{
  "d_model": 128,
  "vocab_size": 4096,
  "activation": "swiglu",
  "norm_place": "pre",
  "rope_base": 10000.0,
  "rope_fraction": 1.0,
  "attn_scale": 0.177,
  "init_std_qkv": 0.044,
  "optimizer": "muon_variant",
  "lr": 0.00585,
  "schedule": "cos",
  "final_lr_fraction": 0.0,
  "seq_len": 1024,
  "train_tokens": 103400000,
  "dataset": "wikipedia_en"
}
Each number is 500 + 50 x the weight over its row's rms, rounded and kept within 0 to 999. Layers, rows and columns count from 0. Numbers have three digits each. The size before them is the row's rms in percent of the matrix's.

# k: layer 3 attention key, 128x128, rms 0.166, rows 83-95, columns 0-127
# q: layer 3 attention query, 128x128, rms 0.16, rows 84-95, columns 0-127
# v: layer 3 attention value, 128x128, rms 0.17, rows 64-75, columns 0-127
# o: layer 3 attention output (transposed), 128x128, rms 0.324, rows 64-75, columns 0-127
k83 139:428570483430448550497540489391565493549569529430557488520438582433495526547564501486532413501512398437505484439463471587534491473505548507488374448459572477542449500412476491514599597445430443505501481445536528442516511549465547491477523499495555506452487584489531586408524495487510468629432507498540500472532473509452448478423444486527572632551520476481417480531560488555485501462472
q84 099:497495403581448548567495483456591516483427567413523532511498485455449543487520501499634525574556463486495478472505581440550467503443630533536430479440416425495550548496492353502478491530547521514523536483477476532479526500504557488423545611484589498514481483489511567620509480506521484563608455487427458529616577550542516527470500549464502551522517412463493478535568481475511517510567
k84 096:491500608537421434521521552500523554552527479655504430512428457356499556568584500477529558483541512574410458507471492523481519496562515512576438424565514466435556526525496403444517509490531505521552467573527512462516523523451490412443492482428484483491474510505483451509573525533568408633536546403443483439502631544518498469478546507465482516509536511517537562493410453493483534455460
q85 083:482546525476435522460521461510556493480538538520549586459508498488461414513556538441466469537530531407509528526580512547554472480590497496481524446457546504573462386493505518530502551467557491521522456464511516635487486504521584539497468419402526515560452493503592527510467345434444442581461402541474493543487505441511361513432382511513519450446500527521460495595569486506579563535503
k85 120:493399471550514458535552524583460503396510497555571562468511605546518476443475425472483536477454475509460370405555491509539498566605528465416530510504573535548503500649490494565470454415531499482568508523567457471545514514585507484499507550433495505451470522559549547503430418525522497535496504477424479506424539552511474571588482505481521575451456453553469600442444497445564493444437
q86 120:451589473501399478619456558525455534514519521595603521512541543467456536608483548525573506511431476499474524467495493591446521545509497549470562558587459491551456510580565535541484419530513466512497512509481546554514513470454472399464437546477439460398576574587593465579460461508521545556456520398504495503538536460509571424567553534545539532421481505525469414432491452527561487530525
k86 122:529458514553467444480526409445440544556432513553497508493505436431487451561564494519545394575594382389553488553484441507504564533533495503530501488479504457578456456525523583467491470510530554474501505459511460543579435532541480496466491553510586445488533574482503473462506575500456496493399520402552405537437501496372555485540493511531537535565458441457550449435579522526398405489437
q87 116:498494439475441479437525513444445486487553438587580495505485538534543479487502494455520541449518606441437473545464509479481489510500504442502480517535610481437531660602458485501611492498460460514504487469553570428553489560579405481495540406600547552534540515547473543508500528525517528500521540507403538529478483382527450459467422480509501472421488542537464528479380391466511499551395
k87 100:437609486447480575433487527530440451496483587396427491472504422545475541463434426446547478591564534447509429431579533540518445502450590481505493585600469561558472569456536460413518471459451544578475510487448401478430438517470435444462479540534473521493520547431483596504533526577487580472508484490479583538458488501515526519476438488494478400501459572476413539528514430501571481515497
q88 135:510453460473489580518465530428582522451429536446497536557432523555445392454540495596513529549531552527483491462559563519555584579495474513487531412476470514490583524432499530414453450535421466549529528411572487471488404523626492422589491501598554484508514519439549534573489508442453524464451407607489496518416425497485505476500477543538559549455499437551502534561532464563511516569517
k88 120:488441462498574579503533518500559535511429563420484576484434564512385513382503485432557515497522548529524606523472503548468505579442560557414525437469567468531440541422404453422595556490477481576496501561496450441451495459471471471579470467447434476545485373542515529474519486511429484510562480561476533449632549534497495516438423552485533445475530529526519476510473407464523501468488
q89 124:509553451470518517468541444540458558502604557483557529515468312543522539449485455508514504596556557534601548473483479522480580537506560522475554488544479432567491531506582464512472491442482479521623515466446535515593473497510557480564537546488545501495582581467476492521418540555515451516508445449532502497461497447493528440505442553526590423486526553519584469500526547416609454609429
k89 114:465517436482474621465582485464403518517486463531565498536396457600456486520464461419553481531456508524493487563429458505496475514504525508534555505377588589539451578497474462488575588424529442545478466380535551531457495494576442466456418534510536484517500501511507537540469505421414553553420545494472484555487464419444454462510519522482492431476574554497473570568600511532530447434428
q90 122:479567545446473571463451509580552559505497537501522620448509585526427406567540577539572521555420511514476544467533555552570472499478578521430508505480552598504589451425447490460520556493540432397475429477485529493452521404534607457468541446453623506565501491509552532439541438453603479486523474543520485507460516481439464540470475485529503499505400458463526469525576496566556548539531
k90 120:552519493483516531552517505578551530488496568470552355510454528388532455420478513523560545455496568413493506509494467502485454523457474635504466553477437466509468445529450430539514522577523514536481483545461610587459536404366525452540458446488550497465479488573570482561511530536517505461498467537444505439575496462522488540457387567502520526519494487547514469566522373454550576524598
q91 129:546450459519570463560470565424486459500492553418424435540421463524465496525466488412505484534437473513478467508495456392517534466527385633538504505552478429509528427495555469549499373455603551502469517514496416539426518473482485469591454467506400509519532489450494493410446535471505528559584434462547491502479505593576447504462482454534474547507447511452449588491564506497599526568562
k91 114:521493615539582491491487481458437522482545445506427532543582491557461567505624523520506476535458534440477503470414488434522530439462558432435578494520367488508543425448438513422501517472490547557492395580545511473521551482466471480445559562478442500463494494456387382424514495510550494490456554496525560529441514557402513486554559486416478461473571455482496485545440543499544560591452
q92 129:447492563398517607404548556495515515538488500518476550436563534487500530487489572533468522515514478678492565500514573469461523479479568534576454489551430504423508498430535595476490539446483452541448446518532474422412483478442463594431472460436472459452555528394411437536503444433511472545438543433484528440410415432538501468517499463507546503512498527511561555471545537533456455565539
k92 128:592479614518516495462541464527511459458546516478503461477470586509534629501389531450432504482525540507434546472500516525454566427601438426532437594453547418606513485459556504504468446524435464507460530561540541587560424422465423504518481525538525480515543490523477509634479434442477579542435474415412532439501537489561464479536533412490487539490476570498506551470518535491507426459463
q93 120:548505439452530453592574544477498584453523563537567379548466449513558424467528431431511484420575454498439453419424466399521439459516525547533496573461507426433424504593544441562508512526459533530533508462426572531492486535494526540584536456490539517441543534494594510472543466503424528545432491400484440479585475500573512387500441524504554453506469560478545490523546477476509583507474
k93 109:541547442423480474445502547476483515502460435471443568513468455505564564518522540610504489436530425550552387470490574483529531524494620495549457510504486493433498485481501580482539562440354560472504491435458501453592511497551545438458518605445593504499540502510481411445402512546488506475540526499463534589459458462443457506563432645513510453505439532523567501503520523583520535489428
q94 123:473546549505524468464537417489453430415459437523478531587518373410450486516503467419568467497568526629475443448499469472539534503525450488481491435448554467451528522428492493483441468507446505447477480605530435494529517434541594548431502532451400475516516466493508528505471573496449550465431518535490369487503451389413605523566457427475499521541537489494530425440443503487475408510479
k94 113:516552398510491465559518489392475467538427474547521568542526485461518549593593473473609512447505502486504506551558502554437483451472510564497437399488592423495478549515449414427481488397426485482522614495431486503465552580483472586574450519501508461491484482574481544574412427450476552436515489575499519539585547486475520489530532502505525571529500523555491451503436619490499511401542
q95 121:516471515504463464430481499478584475456453458493503533457430515467585456556533499550479643457523473488413503524495505503536488437456529427499592482476513463421479502451603447473435542477482461521563493401469419504502591497471499527562492424482564549460502455466509511535444540493372423441545467494481497513432487531458552578497411465552436438378469419518548470511596548517489419539387
k95 108:505476475537380502499505531564688544545529514441521521428485474525467445459568519502538509423592554523451549492526510512446468458544479473528570587444542457501427516540451485561541513449524448486459540444469474502545518440480469592592436439428535551482460348487454408471525519551525567510510497481585575456432482479489448585449539481429511504554490572503470530554494505470426549447534
v64 106:418440627428486534530548403487607604410431504488457578510532539481409458410538485498598556487512483537452504567485529426452480505506497559504575459537523531490578526561544537547520450424504425486501527499416506460472514460612498497486458400474448483491502440527504405479463568560550520453519541438549447515474470553477497394456562560460523551410568507476511463517444488492507481532556
o64 096:528590486472494447432533536545486492588511513568502498533502417443447579551559514500440533524583422489555476453460438514519520468530564459486386530390481528452544564508506533446563538465534495381440455514531503420427459455519485483392491513475530418508520546503593456555548494497522523595522446465424438610492455468532405558505549528556474479516503595455567484468466513482380552510520
v65 104:488563465511476571447436459431523513479457508555550438528361519492479469404416491437442543478430447526519518536518539481574524526457533490510453491557562439524433457538458510423528421445443456584632489357493472535452430572423462467502532515531454500505500521562530590501401490600467489538467538550514412471475563518509533433529458471446514487518522449456429533462445526507538581442474
o65 098:508503563510556498461461562494575482512525473442503456493444431487512476421636582530538501547498500510501522451462470552521441484537495473505560473434439482497450500495563479603509430483521537530476360522406458600638558532493486506427468411460448455409436449513550463503511520547473477477538582517475490441451518500453500538526417555449480440409463562503584487482572545535534452621547
v66 118:475450578421529478505547414489438604584449440541601466481457542514506429476449504577503465461425547442426519516526467529513442445429532603464456500544433486439500483449404540491530485579434476525582510584445501581510474496439536524466559478501553548545498584546434468516538480596575560504535468400489491450477461479553489408561529541508496428584526412424490486490431475499477481485451
o66 112:562474518641535505467569496466523569435392543556430477506575488490605605528523531591444588462509431473445459484488521556534494436519451504498451523448511606511470487469554478554527567476548475417458509515533425548480522554508424473503579466477435481541474434530544500404423427483433490441455376568486556506485459475539485506569431540542517460543488518560539488573520482529559477575521
v67 106:489461434406456466552510412488489498514628503504493495399487541497465487536526466545505557524523476433395497579471482589490469451612483536557463497504445566548437421571528516547462504526547545478486502545477545522513449599470512492438485413374475514474516520488481570470527456611493473449629538519508455424545534445557507455534533504460447452437424473514476533477513536392402568450498
o67 110:560487501454536522503513532572570504488441517503445438513537557445591468449498472524484500518473479574558516442576549478484582492376465469388540533500613402469536504449508491549489510473513538497497488466503497522467593472489510483495528509511508502512514583543566431537440491510444570544416444505417554505404431517506424475470426487651578580541557500561619435510545455455491479568425
v68 111:521476550542498466498454514469547459548547448487532548664484512518414454523519520451457504461512551518533531470461536467423489563536484532515504431559534575387477568503483505572485532463489464446484567444522592504578465431408481534495405412456519429583493466492497505552459499496455549455512525524580527534514540526649560580434561497488520490480394442561378514513464469434443477534447
o68 101:484452412439496515486542520560511500472444534401517494486501544570431524449480558529504460553452452530575385497517529471522429542522497452541539550535504541617574431499495518512537399480601532555509490515469416491451479570550514556396517515551531554506529574454491458581480482530526472588488522559424499536556491501399502469551519478501491564578466491456689447452493592474506545487552
v69 108:607582530431435452615552438460499488508426491409480575504477464520507436421453533457557457487443486475524487462435567446490452544527518524406518482492543506501512476527487545497555472544586444499617522545413489471458524561459551528514623446527560426428469529474441514480420447424436548494512492475529501608478483446553474532567407535478454420445550528456555515489487494516464496555395
o69 107:412473527464497507318451531582489498557472458502483534532361572454520556540541546551436449476469493508446534467533464464582532502529487540514474476415482568461551485500513475483459581449529529473454413547558539517566525456417485490576488516512567607495462400482445472440520502524499500530511431577462521413568500539467459538574548497513460550412443468586417487609533483477497527534514
v70 110:471506546466616513566521548465416456536545481549519424459478422448541509579363466555564550381444532514531494596453455512458538524466433501476531489608525432463489599560451551430556453445479479507541520521442537423493499541516480527478506406495510512465591477453509493499518567528471509443518530467501641480575479472577556628499491477511493552448504540499530449468495583445473537459484
o70 113:477556427538497557442502518582581538531457498545492532543442571537533465416553553555502647521588459517520552455537593443459513502476473472587553515464477492539521489460547533536471523552519558404457547545498482555553447518507515552501475521491437524562501486457467527553458463418595537606487534535471411455479517539537440385450530468437489449571491493486541467512569411577588386461506
v71 107:513475479529566530545554576491455551476512547517491532566505547453428475433530493417546438584550545560425576461470459536499533535496547507431569521442541507458532542397447490402445528489542367495456514499464489495458461494490468471482542560554623493516548499459515528561513494521522461428566454521509405380503522458582421412469520455503583472509531523535659442494559486535519431529466
o71 104:483491507523473494512525488524527488442443459535502514462528526446503507512496438530490602433442431465481538496405420488504446409434453456494369582540521423445466481482559527531514542505505559463432576521466455547499463509552542500500467514485438477529449592585452432453464510524577522504510540502508613543525583595393500600587436521532451550515501453490424618375500485539515530415500
v72 105:598445570550490549525501542527569561463522450514482497484548507524556505485487499491472546533576556450495501425434522618552596468533441560633502549477580485494477472511434445448503402461507495505442517503431469595488560475468458441584485472498546578484509439433484460401547447489488569446541473510503431527488491494507543483572497414452572602401490522489380536567575551514488519559528
o72 099:436521407582525544503456502482424433463477497494433545503512482570533515496557419574482413555548418467468504548535447529442538482465579388341471487542454524517400549480542568514422468561518548532507552485584464416507541479512574510482508589374505454438534594483548503568478501551584508565503489532440503493538522516494487556579559497476472446525565410499506509478435484531520450502494
v73 105:518476553450452548504449519476523597574476501421523455429530402530552528454521515434577478539464470524511535556560475525477495549510508518532481546548493598556509464517575518430469410461434483444557505536582587487510551542548554505477505537476505468471549556521516542434526504634543400476498510535492471513576499471555474522495535555591469372497475560631444641503542531430510554514424
o73 106:497492596455648536474513465551558486468501507510433420517481565513464497516473392533494547553449516585521519522433566495499505476504445464497615409386485567446573426477463499611537563489566535518420482457522412521522520501542469483458523482492481417567574465521506546577519474476485463524411505496515549560377494529462551528443511422543466535449493409504453479489517448499437399455508
v74 104:520594455542506464460546488445502563438550518508579520588464429414529488479488512482532537546422566472544486461516600465552515504586475550531588484518451425540559405443492537435619537524524524416448475493596554534502498497604527543520515396479561479473501466494534495491531552475496531445579408522539551566508450485443599514555507533587580424460533503520463554477482464494403434537445
o74 106:431370497433515459484465529532497489527458504533476500389561537507390466420415488490517513467487460492476543559558382464492561529492412448501480501488459584541456502468517502496498416514533450482460585396546488464510541422465420516409523454627487568523426476473404496446555445410495427588488481484444440522565535588556440532503458451488424473467516515483494483500562526493529523517571
v75 112:501523483509419430550510544459544455482600459571510426507488557547515486480540593511426452448600359494416429438585596451563492460530484558503527520433534454446418506485541541610587561538538526494469526493506531491531378557465581530543512405506488451467501580496545488539512484513529445522485463440487542538560397517608489485518527491488578492567454553434477526520461486461496510523464
o75 102:413448478385547494551478523448472513571519577463452507454531515554531537467523426575583459515427534474502494494370414557476529579526504502471449572472513524530574502533490467534492497583446504458535446530466500485450470532545441424529498564500530553525467441542430505352489551443472586499553479512448391493499499453436467538461485444526451613536511521503578387492540512421585557470510